Part of a small language model's weights: LayerNorm before each block, 139M tokens.
Each number is 50 + 15 x the weight over its row's rms, rounded and kept within 0 to 99. Layers, rows and columns count from 0. The size before them is the row's rms in percent of the matrix's.

# layer 4 attention key, 96x96, rms 0.0955, rows 78-95, columns 48-95
141:46 21 46 70 75 64 28 54 37 51 59 62 44 44 62 45 35 73 34 63 68 49 43 62 52 52 16 52 66 67 86 59 73 55 50 42 69 53 63 81 57 57 41 50 61 55 51 35
127:54 25 47 40 60 42 33 71 48 62 34 57 56 64 70 18 52 16 42 66 48 29 59 54 56 51 22 52 58 67 43 69 47 38 55 63 48 54 78 82 53 64 42 82 02 34 56 36
138:52 45 32 69 48 41 41 57 67 53 27 49 39 66 30 42 60 44 50 46 55 26 57 47 55 22 79 42 48 39 49 85 58 68 57 47 40 40 53 42 39 38 60 77 76 43 46 69
124:64 33 77 30 39 46 57 57 34 51 40 54 63 65 52 00 49 15 45 38 65 22 56 51 21 51 31 39 35 66 50 29 67 58 49 54 47 55 50 65 47 46 40 70 28 32 66 60
160:31 36 63 51 19 41 66 41 24 48 58 55 59 48 51 64 53 60 51 46 41 42 40 60 13 53 38 53 67 61 67 46 41 35 59 60 70 59 67 59 50 59 55 09 46 65 48 40
150:63 32 57 61 37 49 24 48 54 54 45 51 59 58 21 01 47 62 49 64 62 36 59 74 31 39 25 42 29 41 53 40 69 58 66 50 57 43 62 67 51 46 43 39 49 46 44 75
148:29 43 49 60 35 76 98 57 60 46 46 65 38 44 45 55 47 52 57 30 50 32 48 36 55 59 78 36 53 42 46 59 44 53 62 43 70 53 71 31 56 51 47 47 61 67 76 60
138:47 46 55 57 59 67 58 43 60 26 80 55 46 55 53 78 39 52 53 60 48 56 66 22 51 63 36 36 58 57 20 64 27 64 64 45 74 52 39 28 53 37 46 73 55 54 51 59
143:49 52 54 38 59 82 71 24 51 45 59 30 48 44 52 50 45 21 46 62 49 42 28 14 22 53 43 59 25 43 52 49 66 75 46 47 68 40 48 50 47 41 51 55 60 51 55 74
143:52 53 47 68 63 18 18 81 56 55 36 33 36 55 26 48 53 34 51 47 86 47 58 73 63 29 39 56 69 54 54 35 34 39 49 35 50 45 55 58 55 62 31 50 59 44 19 50
146:49 41 56 44 64 44 49 48 57 28 77 45 59 47 39 56 46 40 50 60 61 62 62 37 36 51 34 42 15 48 26 23 55 49 57 61 62 47 25 34 59 47 39 55 67 30 45 72
146:61 47 65 35 36 52 53 34 60 39 89 62 86 45 47 47 54 50 57 66 38 56 47 50 69 69 00 48 35 50 33 41 73 56 57 61 72 47 35 42 57 60 35 29 41 64 56 47
152:52 43 74 62 45 41 26 23 61 43 48 63 57 40 55 40 48 71 55 42 35 38 41 41 24 41 21 40 17 28 36 47 56 49 43 57 50 52 46 48 38 37 64 52 66 44 52 50
134:45 54 46 84 48 78 49 49 48 34 43 57 24 52 38 69 36 74 55 48 34 67 37 25 17 38 81 45 33 29 45 58 49 53 54 70 48 44 65 36 58 54 31 64 69 30 37 75
119:45 65 32 73 81 75 21 33 59 46 45 43 37 36 53 76 43 60 41 60 60 53 38 27 67 40 53 74 20 50 51 61 58 67 45 38 66 40 43 41 51 45 45 51 89 35 30 70
149:33 64 54 53 56 42 62 07 52 31 81 57 57 44 68 90 48 75 56 40 41 72 48 32 54 57 47 53 47 42 38 38 33 45 48 58 53 53 10 27 37 46 64 29 75 71 35 34
141:45 28 65 39 66 55 50 57 32 30 60 48 54 20 65 39 46 21 43 76 51 42 26 87 54 43 37 67 30 48 49 66 60 48 57 89 76 61 36 52 66 68 57 57 42 43 54 46
140:43 54 54 78 60 75 45 63 37 40 29 58 39 57 58 51 37 69 57 40 73 53 54 14 54 61 33 55 63 57 73 19 32 49 57 35 74 49 75 71 47 46 36 64 53 38 34 46
# layer 4 attention query, 96x96, rms 0.107, rows 79-95, columns 48-95
131:37 45 41 45 36 73 33 53 45 63 58 51 54 55 49 54 87 70 25 47 65 36 46 35 56 56 44 54 28 29 65 39 48 15 67 52 48 59 60 71 09 25 65 56 47 60 28 60
145:65 43 59 39 44 52 35 51 67 43 64 49 68 51 51 42 48 47 67 50 61 28 46 50 39 16 66 53 61 42 52 85 63 69 50 41 49 39 48 11 51 52 38 71 64 74 59 28
117:50 61 57 52 43 52 40 39 57 60 49 51 58 56 28 29 50 54 45 24 66 39 30 26 28 59 64 43 38 43 58 38 56 67 27 31 53 48 35 69 27 38 79 63 59 39 48 81
169:26 59 51 69 59 37 86 35 24 51 42 44 37 50 62 52 34 45 37 56 32 29 35 63 28 83 44 47 47 60 34 38 60 58 37 50 23 65 57 47 66 64 69 37 55 51 59 73
161:40 43 47 76 53 35 53 57 35 62 60 32 51 20 28 11 71 47 42 50 57 31 72 38 33 43 64 69 53 43 38 56 67 73 40 43 64 51 59 61 34 58 30 48 61 63 68 50
161:51 41 30 48 75 70 60 58 66 33 42 52 42 76 39 43 43 64 51 57 44 35 36 59 51 59 58 29 66 64 44 40 63 47 44 67 65 48 39 26 76 53 59 60 55 66 34 53
137:67 49 36 68 49 52 63 59 69 36 44 46 62 40 37 62 13 56 61 73 46 43 62 28 45 49 60 54 61 45 19 52 48 65 26 44 79 69 53 40 40 11 36 71 49 34 42 42
153:23 57 60 59 59 77 51 42 61 61 65 48 27 62 49 35 45 40 73 77 43 47 43 51 47 32 64 45 49 43 55 49 67 30 41 49 66 27 54 48 63 42 55 64 57 39 69 29
134:66 43 58 60 49 28 18 56 30 51 56 57 58 26 46 43 51 56 41 37 80 47 32 28 49 30 55 62 63 35 61 63 48 77 45 31 36 51 67 48 51 65 41 39 50 65 55 67
152:47 41 66 68 34 18 63 38 55 42 55 66 70 29 22 55 31 45 83 36 60 62 68 21 41 35 56 48 53 23 29 53 66 55 35 42 47 45 42 50 59 39 32 59 43 37 72 65
158:43 51 61 78 29 61 64 60 59 66 65 20 35 21 31 44 49 53 61 82 50 61 68 51 65 40 24 60 59 53 26 42 56 40 37 60 74 59 46 62 25 41 43 58 48 36 59 57
163:49 56 64 72 43 40 62 27 40 59 45 62 32 47 55 50 55 55 69 55 47 28 84 57 38 55 25 56 28 52 55 43 59 49 35 53 38 37 37 48 38 61 86 82 62 64 55 49
146:39 39 51 65 77 59 63 26 46 62 42 61 50 68 47 61 63 43 67 39 54 60 72 46 31 37 58 41 52 34 51 57 55 16 51 49 57 43 68 45 75 54 43 64 58 49 60 44
117:47 53 42 69 62 66 36 56 50 57 59 56 63 42 75 37 44 34 76 66 35 49 68 38 31 33 51 61 50 31 41 81 60 39 43 33 59 37 77 60 79 48 35 62 56 68 65 50
146:43 63 56 50 36 50 72 56 34 44 45 54 57 41 65 71 36 44 70 63 38 55 56 51 49 65 41 49 58 56 30 60 35 65 44 57 39 55 42 35 68 70 59 35 62 38 58 47
145:33 56 68 78 56 65 64 34 42 55 45 67 59 36 64 50 56 43 85 91 29 51 49 58 45 35 37 42 39 52 48 41 54 34 80 74 37 46 66 45 70 52 46 64 59 59 62 52
134:63 31 30 56 62 60 41 48 42 71 59 61 56 57 57 36 53 71 36 21 46 48 42 37 51 76 66 70 34 33 58 50 49 31 32 31 58 65 77 74 38 29 65 64 54 39 24 53
# layer 4 attention value, 96x96, rms 0.0925, rows 64-95, columns 48-95
127:55 54 50 65 32 57 78 58 72 34 27 78 69 59 55 39 37 30 36 71 34 50 39 83 30 35 66 37 54 50 54 52 60 63 54 39 33 44 46 60 56 31 65 43 43 48 28 35
125:70 41 62 47 67 98 74 35 38 60 45 52 55 46 48 43 51 58 26 49 73 51 64 38 75 41 35 17 82 51 49 53 71 46 54 38 25 33 37 49 31 74 74 60 69 46 42 33
124:12 48 58 44 62 45 38 38 78 27 44 36 66 60 44 56 80 92 46 71 41 38 55 67 50 39 38 67 62 61 45 34 44 71 49 58 21 41 79 58 61 46 44 60 58 29 79 53
126:55 59 61 61 20 66 51 72 68 76 89 33 60 60 38 19 53 58 42 65 43 53 53 46 39 48 69 39 39 22 33 38 24 63 20 51 50 57 60 42 46 47 26 66 33 48 51 56
135:53 40 42 59 59 69 33 26 49 29 50 31 42 57 39 54 72 41 46 41 51 36 45 58 31 63 43 65 28 85 34 54 48 51 41 46 34 55 48 52 29 72 45 50 45 48 56 60
122:67 41 57 43 48 22 46 54 42 43 68 69 69 14 54 45 61 56 51 49 68 55 62 42 45 69 64 75 46 36 46 47 44 67 47 33 55 54 40 39 35 62 64 51 66 51 66 56
132:44 53 56 70 62 20 46 49 13 50 52 45 47 64 47 34 64 48 49 62 30 81 48 56 63 51 26 22 72 06 41 69 60 21 51 51 45 51 24 68 51 55 21 56 71 62 36 66
131:82 53 70 63 48 57 53 30 48 60 42 55 62 48 38 58 38 50 51 49 81 49 38 50 21 25 54 40 32 76 37 49 48 27 63 27 03 57 35 37 56 31 60 47 27 62 52 43
129:58 66 24 60 37 54 26 81 59 29 63 41 45 59 49 31 45 37 87 55 38 61 60 36 34 54 72 26 58 71 41 63 47 41 48 68 43 46 47 43 27 80 60 50 71 69 43 46
134:27 72 34 42 35 52 34 74 40 62 64 50 35 63 52 45 61 72 60 18 80 79 37 68 66 75 51 61 22 31 38 73 75 78 35 74 30 46 53 52 54 55 87 55 39 23 49 48
125:52 46 56 41 40 37 55 53 59 40 33 24 71 46 65 52 56 57 41 68 63 42 49 34 60 26 22 57 67 26 20 48 56 52 45 49 69 57 41 51 76 45 31 56 54 55 60 63
130:58 44 57 74 69 40 39 68 29 58 59 52 43 85 64 52 23 67 70 43 43 57 46 55 37 57 55 66 17 45 44 43 35 80 71 32 31 57 58 38 57 32 52 32 49 58 42 53
131:74 46 40 25 33 53 51 60 33 48 41 75 65 45 64 53 63 63 46 27 52 25 74 58 55 28 47 42 46 54 52 60 35 44 67 42 54 52 26 43 57 44 40 35 57 50 71 48
124:56 60 16 62 64 28 57 61 36 71 30 65 59 43 46 32 67 39 59 62 38 59 31 56 82 60 50 57 47 67 56 62 23 45 62 43 33 49 48 60 50 48 61 51 66 31 93 43
128:59 44 39 65 53 58 29 43 51 72 44 65 52 50 70 51 47 61 45 47 36 70 54 34 26 38 58 56 33 51 79 39 24 53 46 84 72 38 64 51 49 64 48 44 27 59 83 81
130:52 38 34 36 35 42 45 28 77 54 44 47 30 14 39 33 21 78 82 54 24 51 60 67 57 64 72 56 46 39 39 49 55 47 39 33 59 48 29 39 40 73 69 62 53 63 45 24
138:64 37 62 45 47 68 50 71 72 07 46 36 94 41 46 50 57 55 43 40 45 61 45 73 66 60 43 46 24 30 44 71 06 24 59 08 49 48 62 73 52 62 48 34 71 46 58 48
133:53 59 47 57 67 40 57 57 40 35 45 45 46 51 49 53 12 30 56 56 46 61 75 48 55 20 46 71 43 37 49 53 29 33 59 68 60 44 57 52 43 47 42 60 37 11 53 31
131:43 30 47 66 63 50 16 20 44 38 36 55 39 26 18 58 87 35 70 55 62 37 60 51 43 62 72 48 44 15 68 59 52 38 51 49 57 55 66 12 61 55 43 51 33 33 46 26
127:51 66 46 59 73 56 42 68 54 48 38 38 32 50 55 66 54 52 25 41 62 48 39 71 54 53 61 61 43 32 46 48 56 74 44 42 81 44 34 39 65 50 54 35 24 81 52 69
134:39 70 67 59 15 82 61 37 22 66 40 53 44 38 63 39 64 62 48 51 47 61 51 83 56 57 41 77 42 47 15 27 21 37 23 58 49 45 50 69 55 49 51 61 83 44 70 47
126:60 76 26 51 58 68 42 58 44 64 72 63 49 40 49 30 71 57 14 34 08 47 44 28 52 49 29 67 51 34 49 70 75 34 43 56 31 50 51 59 49 46 41 45 55 73 25 46
129:49 49 65 54 40 62 70 36 50 29 55 64 04 43 57 55 53 71 59 47 72 54 59 56 33 44 47 64 76 34 45 72 61 34 79 41 45 40 58 67 43 35 15 24 48 37 33 72
120:32 36 43 40 29 80 29 48 56 63 57 59 20 65 36 53 58 46 57 50 58 47 54 65 56 36 20 65 56 84 60 56 53 67 74 79 67 41 38 47 32 36 42 51 66 48 64 32
127:51 49 75 60 35 52 18 64 55 45 30 42 68 45 24 63 15 35 53 28 34 69 24 38 62 40 56 25 30 64 57 27 70 61 51 30 97 51 68 65 47 65 58 62 55 64 58 33
133:61 58 50 27 45 47 46 29 56 76 43 68 71 80 52 50 35 74 70 49 53 49 20 61 38 42 34 51 42 66 50 75 27 70 32 57 77 49 37 51 53 71 32 75 48 53 13 41
124:43 48 53 57 29 60 84 31 39 72 38 70 47 28 70 62 43 50 47 46 61 44 62 40 68 52 53 67 34 36 57 51 72 75 51 53 52 58 64 43 33 58 15 80 51 63 44 66
127:61 54 72 39 62 27 44 66 49 59 47 62 17 41 52 53 74 74 33 81 43 22 19 72 58 44 53 57 36 55 84 26 37 58 47 54 50 54 38 26 52 50 49 57 45 46 37 58
132:49 47 41 61 28 43 31 51 31 05 59 88 42 61 44 44 48 45 34 51 34 42 42 49 51 62 62 61 68 47 69 53 72 50 51 41 69 51 31 68 62 59 73 71 39 76 76 71
133:59 76 55 58 65 46 80 91 60 88 45 20 36 51 45 60 49 59 61 65 69 21 77 27 42 49 47 26 47 53 41 44 50 49 67 45 63 54 46 66 68 71 92 47 37 48 44 50
130:60 20 36 36 46 78 63 54 16 38 25 42 63 60 36 42 85 50 46 69 36 41 66 48 52 61 54 64 51 51 36 62 66 58 56 45 64 54 49 56 55 60 36 31 44 48 30 43
126:55 63 39 47 13 69 50 65 40 47 43 52 56 27 45 48 57 55 73 84 53 29 31 27 68 60 39 37 51 36 62 44 42 70 47 64 17 40 39 66 46 45 39 61 40 14 59 59
# layer 4 attention output (transposed), 96x96, rms 0.0998, rows 64-95, columns 48-95
136:47 51 55 39 70 86 54 47 59 53 60 88 55 35 41 54 12 51 53 21 71 41 54 83 63 41 62 59 74 57 26 33 48 27 42 54 22 49 54 44 44 15 68 70 32 65 50 70
136:73 50 59 33 60 74 46 42 55 19 54 59 52 23 38 53 51 49 56 49 47 45 59 35 61 43 47 14 51 52 39 56 57 66 61 27 50 45 53 26 53 43 50 37 62 38 65 27
141:67 46 79 60 53 39 61 38 64 37 38 20 53 46 59 20 39 74 49 47 34 37 69 55 62 63 53 42 51 54 61 47 33 75 38 79 49 35 46 68 51 16 42 30 54 48 33 24
135:48 44 56 34 60 63 43 31 45 54 74 45 42 57 31 45 32 34 50 50 48 62 50 25 42 64 68 59 61 44 63 51 43 50 24 42 26 61 76 81 48 61 66 67 41 56 35 13
141:63 86 38 82 56 58 61 53 42 51 52 44 59 15 44 19 47 46 16 47 52 36 52 49 23 76 32 70 32 78 52 56 58 25 50 29 50 49 44 40 39 50 53 82 48 52 56 40
126:62 42 35 57 43 57 47 32 71 58 30 41 45 76 58 57 61 59 32 46 23 74 34 37 64 84 31 57 69 51 39 44 62 55 39 57 46 70 75 20 52 54 65 42 44 57 75 43
135:59 67 42 42 73 35 38 75 41 31 52 52 55 61 54 38 56 64 62 40 65 56 70 33 47 84 22 51 83 45 55 69 62 36 29 31 34 54 61 66 32 69 66 47 63 57 45 44
144:68 51 24 57 73 48 62 42 58 52 48 62 41 79 51 57 33 52 53 39 95 50 50 48 20 28 53 61 21 91 39 65 40 44 45 51 60 68 54 60 73 36 44 28 34 60 54 46
135:84 63 35 47 59 46 53 64 46 63 62 54 44 59 76 53 26 66 49 55 45 35 51 64 42 50 39 35 29 62 39 37 55 66 30 33 37 47 49 60 30 80 59 43 49 65 44 42
137:49 58 50 50 35 93 48 51 54 61 42 45 38 34 36 53 53 22 44 80 59 54 42 62 57 62 38 57 45 15 46 70 72 43 34 63 63 37 60 46 56 41 41 25 69 22 19 50
133:34 53 60 29 78 46 88 44 52 54 56 51 51 37 64 36 71 64 51 39 61 51 34 55 87 52 15 52 57 48 51 46 77 41 74 56 50 58 65 62 32 50 26 49 51 46 36 58
140:65 55 53 77 57 58 48 38 71 69 45 51 31 59 73 59 59 28 35 30 62 35 83 54 72 66 60 54 65 45 66 41 56 58 67 31 91 56 40 48 62 36 32 54 19 47 26 47
140:81 43 51 54 49 31 37 48 54 52 55 69 44 48 49 66 55 71 46 65 56 27 38 44 39 48 71 67 35 38 44 53 49 22 28 44 44 76 61 34 65 34 39 34 51 33 87 57
122:68 31 42 45 31 61 26 53 36 77 33 69 56 45 72 36 58 61 55 48 62 54 46 38 54 53 46 50 43 58 67 38 68 64 13 45 66 29 17 23 51 37 29 70 65 53 65 53
139:59 52 49 32 57 68 50 99 67 49 17 25 36 59 35 62 34 62 42 41 34 57 49 21 47 46 30 53 54 28 49 35 54 36 44 63 68 50 55 29 34 41 46 69 43 58 70 48
133:51 60 35 47 22 61 55 29 44 14 52 77 61 50 56 38 34 56 36 52 20 44 63 64 65 58 72 48 39 37 57 82 22 54 28 33 53 31 47 50 40 59 57 49 49 64 63 39
138:54 61 31 56 60 77 56 19 65 24 44 52 63 62 62 40 53 37 73 75 67 47 58 44 68 54 39 70 43 48 43 12 43 34 63 48 38 21 24 62 55 58 25 30 48 68 60 47
130:71 42 48 18 69 62 31 33 30 68 49 40 35 54 42 55 38 77 68 63 36 59 47 70 76 33 42 56 14 46 60 54 43 54 60 59 36 58 86 60 43 45 43 62 43 55 58 51
137:55 46 41 40 40 29 34 22 31 36 40 46 59 57 23 34 67 65 49 49 59 53 88 42 17 67 56 41 32 42 44 50 67 37 53 44 47 54 85 19 56 49 54 46 20 31 23 47
137:41 77 66 24 64 46 45 62 46 55 50 39 40 43 52 77 86 35 66 50 38 36 43 62 28 46 63 73 48 50 61 55 82 54 49 36 57 36 71 49 86 50 33 52 36 58 36 74
136:65 70 42 33 61 40 47 52 64 33 44 88 52 60 34 40 77 30 40 73 22 59 42 43 65 41 37 50 60 30 41 35 50 31 37 32 65 29 46 80 54 31 81 55 75 18 59 58
128:15 51 56 46 72 49 55 34 17 69 47 58 46 74 55 51 52 51 49 63 67 41 82 39 46 32 52 57 48 11 40 55 72 49 43 56 39 34 53 30 45 62 60 47 59 59 72 48
138:71 59 66 45 47 41 80 24 63 35 50 66 38 50 20 64 43 51 59 43 61 26 21 47 55 67 64 50 51 49 66 69 55 51 54 38 51 35 53 52 33 40 28 34 55 52 28 70
124:45 50 22 68 31 29 51 29 25 55 54 67 29 66 52 45 44 52 53 44 62 65 56 54 48 66 42 48 59 70 20 52 42 87 41 46 52 38 63 63 31 07 44 56 65 50 63 62
128:54 41 63 62 68 72 61 65 59 40 56 56 51 49 52 20 42 41 82 32 48 58 37 51 34 34 61 51 59 44 29 47 42 47 39 41 56 46 70 29 50 68 72 30 45 49 62 46
137:46 28 47 38 56 41 79 28 47 58 40 71 63 19 57 53 34 55 48 58 83 76 45 55 60 34 33 34 63 46 32 54 55 59 10 43 68 33 57 62 70 65 42 82 56 62 36 49
130:67 49 47 45 54 58 64 31 31 37 54 29 46 61 48 37 74 73 70 27 59 45 58 51 78 40 44 39 56 53 57 55 34 52 58 49 20 28 35 31 71 25 63 67 41 53 31 70
119:76 67 52 37 32 39 45 52 22 59 46 46 33 44 41 59 14 22 71 49 56 50 65 62 64 56 35 44 67 22 49 64 37 26 77 65 51 39 56 34 57 32 41 68 43 70 74 48
132:65 65 22 73 49 60 48 21 50 48 69 36 51 39 55 33 76 59 37 37 41 59 38 63 32 43 25 55 55 30 81 62 45 44 48 46 53 65 37 35 49 54 62 58 38 54 69 48
144:71 37 21 39 52 35 56 57 61 59 60 20 45 29 48 59 50 35 38 65 65 49 58 19 55 32 60 74 43 25 48 42 57 68 75 68 40 64 53 72 71 45 69 31 39 53 22 46
133:52 22 34 49 52 63 73 59 21 52 56 53 54 65 30 47 53 63 70 44 43 53 65 50 47 89 41 51 59 37 75 56 60 40 74 52 45 36 56 42 64 53 56 27 51 38 44 50
140:72 24 36 57 22 52 33 80 40 39 75 59 41 29 35 55 69 44 55 52 38 26 48 40 51 51 40 38 49 64 35 43 58 56 49 47 29 26 40 35 71 65 80 50 55 36 15 53
# layer 4 MLP up, 256x96, rms 0.109, rows 0-22, columns 48-95
088:38 48 58 59 71 55 50 47 16 59 61 48 42 40 40 63 48 54 45 51 35 09 53 61 37 60 42 36 52 58 50 66 47 88 58 53 45 00 49 35 55 79 25 37 48 59 57 56
104:51 50 47 52 50 60 20 80 45 61 60 50 52 49 42 65 41 62 58 63 56 41 56 44 27 56 53 40 78 42 58 42 39 84 42 54 49 45 38 66 42 61 48 71 34 73 43 67
095:45 51 57 42 67 51 44 50 62 51 44 66 33 51 59 34 40 70 65 37 41 28 37 28 46 49 43 48 26 58 63 34 55 45 43 72 61 22 47 31 60 31 46 47 66 73 58 30
100:87 62 28 53 73 51 46 30 48 43 55 73 60 71 52 46 37 46 29 34 50 29 37 66 65 60 30 07 65 40 34 45 46 52 70 76 33 32 42 56 65 72 70 45 77 60 57 48
093:56 44 55 45 84 77 19 11 53 33 42 61 24 51 64 44 51 37 35 76 50 55 48 49 27 46 28 39 44 52 31 72 34 71 69 81 74 45 29 62 61 72 37 45 67 57 51 41
076:55 28 79 11 56 38 59 20 55 56 68 45 50 49 53 16 57 09 41 42 53 45 47 54 20 65 30 55 32 60 44 17 64 61 39 50 36 43 38 59 42 48 51 63 32 59 69 51
116:77 80 61 60 59 41 46 58 34 32 60 56 59 40 69 61 23 34 70 50 21 54 64 18 48 40 40 48 50 49 84 33 61 68 75 56 61 35 77 53 73 42 45 52 45 40 79 33
111:59 43 65 38 46 54 72 31 52 46 61 43 61 51 58 62 70 46 51 24 42 50 57 40 37 99 36 59 44 38 30 52 42 62 60 29 62 29 49 50 60 67 58 29 72 66 49 53
087:52 59 51 41 49 46 24 33 59 34 55 64 60 61 61 54 47 43 45 70 34 64 70 46 41 37 47 60 70 23 50 89 57 50 24 59 27 49 51 48 54 76 55 54 63 52 41 48
064:48 51 44 51 58 93 60 70 26 52 54 50 39 54 32 38 30 47 57 33 61 50 48 21 47 61 65 40 48 50 51 22 39 59 41 37 72 28 60 74 52 55 35 50 32 34 77 66
067:57 31 58 33 54 41 44 31 54 76 64 53 69 53 44 02 48 55 48 64 75 34 61 67 46 73 17 55 44 44 42 29 68 47 60 36 60 41 62 84 67 57 46 45 09 41 76 38
094:73 79 45 53 64 57 41 67 49 67 65 55 52 54 50 49 45 29 59 56 41 55 38 39 37 51 79 21 47 37 48 64 35 62 60 58 67 45 57 60 97 66 43 65 46 54 19 68
126:72 27 76 76 74 58 63 39 42 65 80 34 51 55 55 61 54 56 70 38 21 56 57 26 37 48 56 53 26 60 36 56 51 44 68 33 52 37 34 61 43 43 33 56 65 36 73 44
086:55 59 47 36 60 56 70 44 68 56 36 56 55 63 73 76 24 48 37 23 50 68 29 20 55 82 73 58 56 54 44 48 27 38 72 41 50 55 25 34 73 56 42 26 45 54 50 48
100:65 33 41 49 59 58 38 82 27 33 61 48 30 44 65 78 48 23 58 60 46 53 58 50 27 62 70 62 44 32 47 51 58 66 27 82 28 39 42 56 72 60 35 55 41 52 65 48
079:57 68 64 50 54 81 61 48 61 20 52 47 13 60 64 45 33 21 57 50 66 51 58 32 51 73 55 41 42 50 54 32 25 62 36 31 36 49 48 45 54 41 54 84 61 64 47 91
100:62 39 31 60 56 73 29 63 57 43 64 59 43 53 61 61 27 23 63 51 61 36 37 61 32 48 62 26 48 44 69 46 38 63 39 85 43 43 64 55 87 60 55 72 30 49 55 49
092:74 82 55 56 64 63 38 35 68 45 58 27 64 59 58 16 31 45 39 26 39 63 43 48 42 37 50 46 75 88 46 55 75 75 42 48 73 45 57 43 54 64 61 46 62 41 31 68
097:41 60 69 40 54 40 37 62 13 51 77 53 38 35 45 58 78 52 43 54 63 62 41 75 53 18 42 22 54 56 54 28 42 55 50 66 56 37 56 74 76 61 50 51 35 68 77 45
098:79 58 70 60 73 49 53 58 39 48 47 26 72 53 47 69 44 37 63 36 34 58 43 77 56 49 26 40 63 44 12 54 49 63 49 60 52 49 21 71 57 48 42 64 53 40 55 64
076:71 36 60 17 72 37 43 44 49 63 43 44 45 57 65 29 52 53 32 54 41 67 73 80 30 58 75 60 20 25 56 53 62 17 33 65 50 51 50 91 62 43 45 60 37 63 52 20
108:51 33 44 76 75 66 42 24 61 35 82 73 45 64 62 65 57 54 48 67 41 41 47 27 62 70 37 38 52 52 42 55 49 66 39 46 37 46 78 25 57 38 39 46 56 80 41 56
112:57 61 46 58 65 58 26 78 44 66 80 62 47 68 60 42 50 36 72 27 39 56 27 40 46 53 41 48 47 65 51 39 20 47 50 30 72 42 58 44 76 42 55 33 42 82 28 47
# layer 4 MLP down (transposed), 256x96, rms 0.096, rows 0-22, columns 48-95
092:50 57 31 41 42 50 83 42 80 41 28 59 78 46 52 19 59 63 35 63 54 50 37 36 71 44 38 59 52 86 57 76 42 39 66 51 44 39 45 33 27 46 68 54 43 30 43 39
095:59 60 52 41 44 72 62 54 33 56 69 71 42 35 55 66 52 44 46 63 53 67 54 51 60 64 50 30 55 78 41 15 66 59 41 46 36 59 49 56 23 51 23 44 44 73 24 69
087:52 77 48 72 75 64 65 35 34 26 46 40 61 43 82 66 62 62 52 45 53 70 60 37 41 34 35 44 64 38 55 70 39 61 57 49 29 35 28 51 52 52 59 42 48 19 64 75
104:60 65 60 82 38 23 59 63 36 42 81 48 43 29 26 52 35 42 52 81 64 44 61 44 37 59 64 37 50 53 47 61 31 41 37 38 59 52 51 81 50 24 39 27 61 52 55 58
092:52 46 40 47 44 75 27 84 58 29 40 67 60 46 57 70 60 74 50 29 34 41 19 73 60 63 47 38 46 54 34 44 70 40 64 56 46 42 62 45 34 51 35 53 64 53 58 52
088:51 70 42 66 68 37 46 46 61 65 39 30 37 37 29 71 41 69 41 30 31 38 38 53 59 58 75 54 43 38 66 42 50 36 17 41 45 39 49 52 37 31 44 33 63 61 48 42
110:76 27 43 48 30 43 39 55 10 21 59 52 53 54 48 52 37 29 58 59 47 39 63 50 78 45 65 27 45 74 54 20 39 60 47 57 65 34 50 47 65 52 34 48 53 50 69 52
095:60 68 34 29 56 33 39 68 64 48 59 48 51 43 45 44 39 60 36 50 54 51 63 57 30 39 81 68 24 51 29 66 65 72 27 64 33 59 68 54 55 33 53 63 66 22 37 48
090:43 63 33 62 68 49 72 37 60 58 21 38 44 69 31 75 58 56 40 52 32 05 63 55 44 31 57 26 64 38 80 43 52 50 28 68 34 52 45 41 38 17 58 52 62 84 56 28
078:49 44 42 38 62 31 55 33 84 60 31 46 51 48 53 78 80 66 58 55 35 35 50 40 55 28 58 28 47 33 63 77 49 47 54 75 49 46 60 44 64 29 55 48 60 67 68 40
071:32 49 25 53 56 57 52 54 49 56 16 53 33 40 26 51 66 50 41 36 55 52 37 55 40 41 72 28 53 45 66 27 38 69 47 32 42 53 51 42 63 28 50 60 81 77 33 41
100:64 67 44 57 73 47 46 56 48 57 56 56 47 50 53 63 49 58 47 27 38 49 42 56 57 58 31 66 48 45 77 63 56 59 22 32 60 08 35 54 44 51 67 36 58 66 66 23
127:24 51 36 63 74 40 57 64 58 78 65 21 45 57 31 32 27 63 42 68 66 10 57 39 73 59 47 41 43 42 62 43 37 55 46 50 48 82 35 36 52 36 47 54 28 86 34 28
086:54 59 66 66 69 53 30 48 28 44 66 44 58 63 28 14 65 40 65 54 64 42 82 28 42 59 09 50 30 22 67 42 65 56 44 44 47 40 57 47 25 55 65 61 70 41 45 70
102:50 61 56 40 30 53 54 60 65 48 56 37 47 60 53 36 59 67 31 70 49 19 71 63 61 64 54 46 52 38 45 30 58 59 40 44 50 16 47 36 26 57 61 42 56 50 40 38
100:47 58 30 47 55 52 41 27 63 56 32 42 46 74 29 71 50 35 52 45 59 63 35 37 21 71 77 55 71 62 45 60 53 80 36 35 57 27 40 23 48 38 48 52 84 63 31 51
102:68 41 39 35 25 54 44 46 53 27 56 37 33 69 83 45 44 51 10 59 37 45 68 51 67 56 61 61 48 27 53 24 43 60 45 59 89 34 46 26 64 63 73 44 44 30 57 36
091:44 62 50 44 47 55 61 59 62 70 58 70 36 68 34 55 56 52 39 64 42 48 37 37 43 35 40 46 50 56 67 36 53 69 32 56 68 24 52 34 21 64 48 78 20 84 14 59
085:35 62 26 40 21 32 57 67 65 69 30 56 43 31 51 43 22 25 46 53 84 57 66 47 45 31 72 71 39 84 57 41 56 47 53 62 64 76 36 38 57 69 54 67 51 78 46 31
097:60 38 44 56 68 35 65 42 70 48 44 56 81 57 60 56 59 56 31 39 70 48 50 47 53 03 33 47 27 51 56 39 43 48 46 40 71 31 41 52 69 03 67 49 42 52 25 48
080:38 68 35 21 35 58 51 54 46 64 47 31 48 61 61 50 46 38 62 39 51 87 48 43 51 36 24 61 44 42 39 71 54 61 38 21 57 99 57 57 40 36 50 40 82 53 59 18
106:66 36 33 32 55 60 64 49 54 38 46 33 57 34 57 54 62 33 70 41 51 54 59 60 58 58 53 54 33 36 67 71 74 33 19 54 61 64 71 41 51 53 48 40 49 66 48 38
101:58 34 31 36 66 38 44 44 60 46 58 62 60 60 52 63 47 51 33 40 41 58 12 35 54 30 40 33 58 49 75 46 34 29 62 43 71 87 53 47 55 47 65 56 42 24 62 26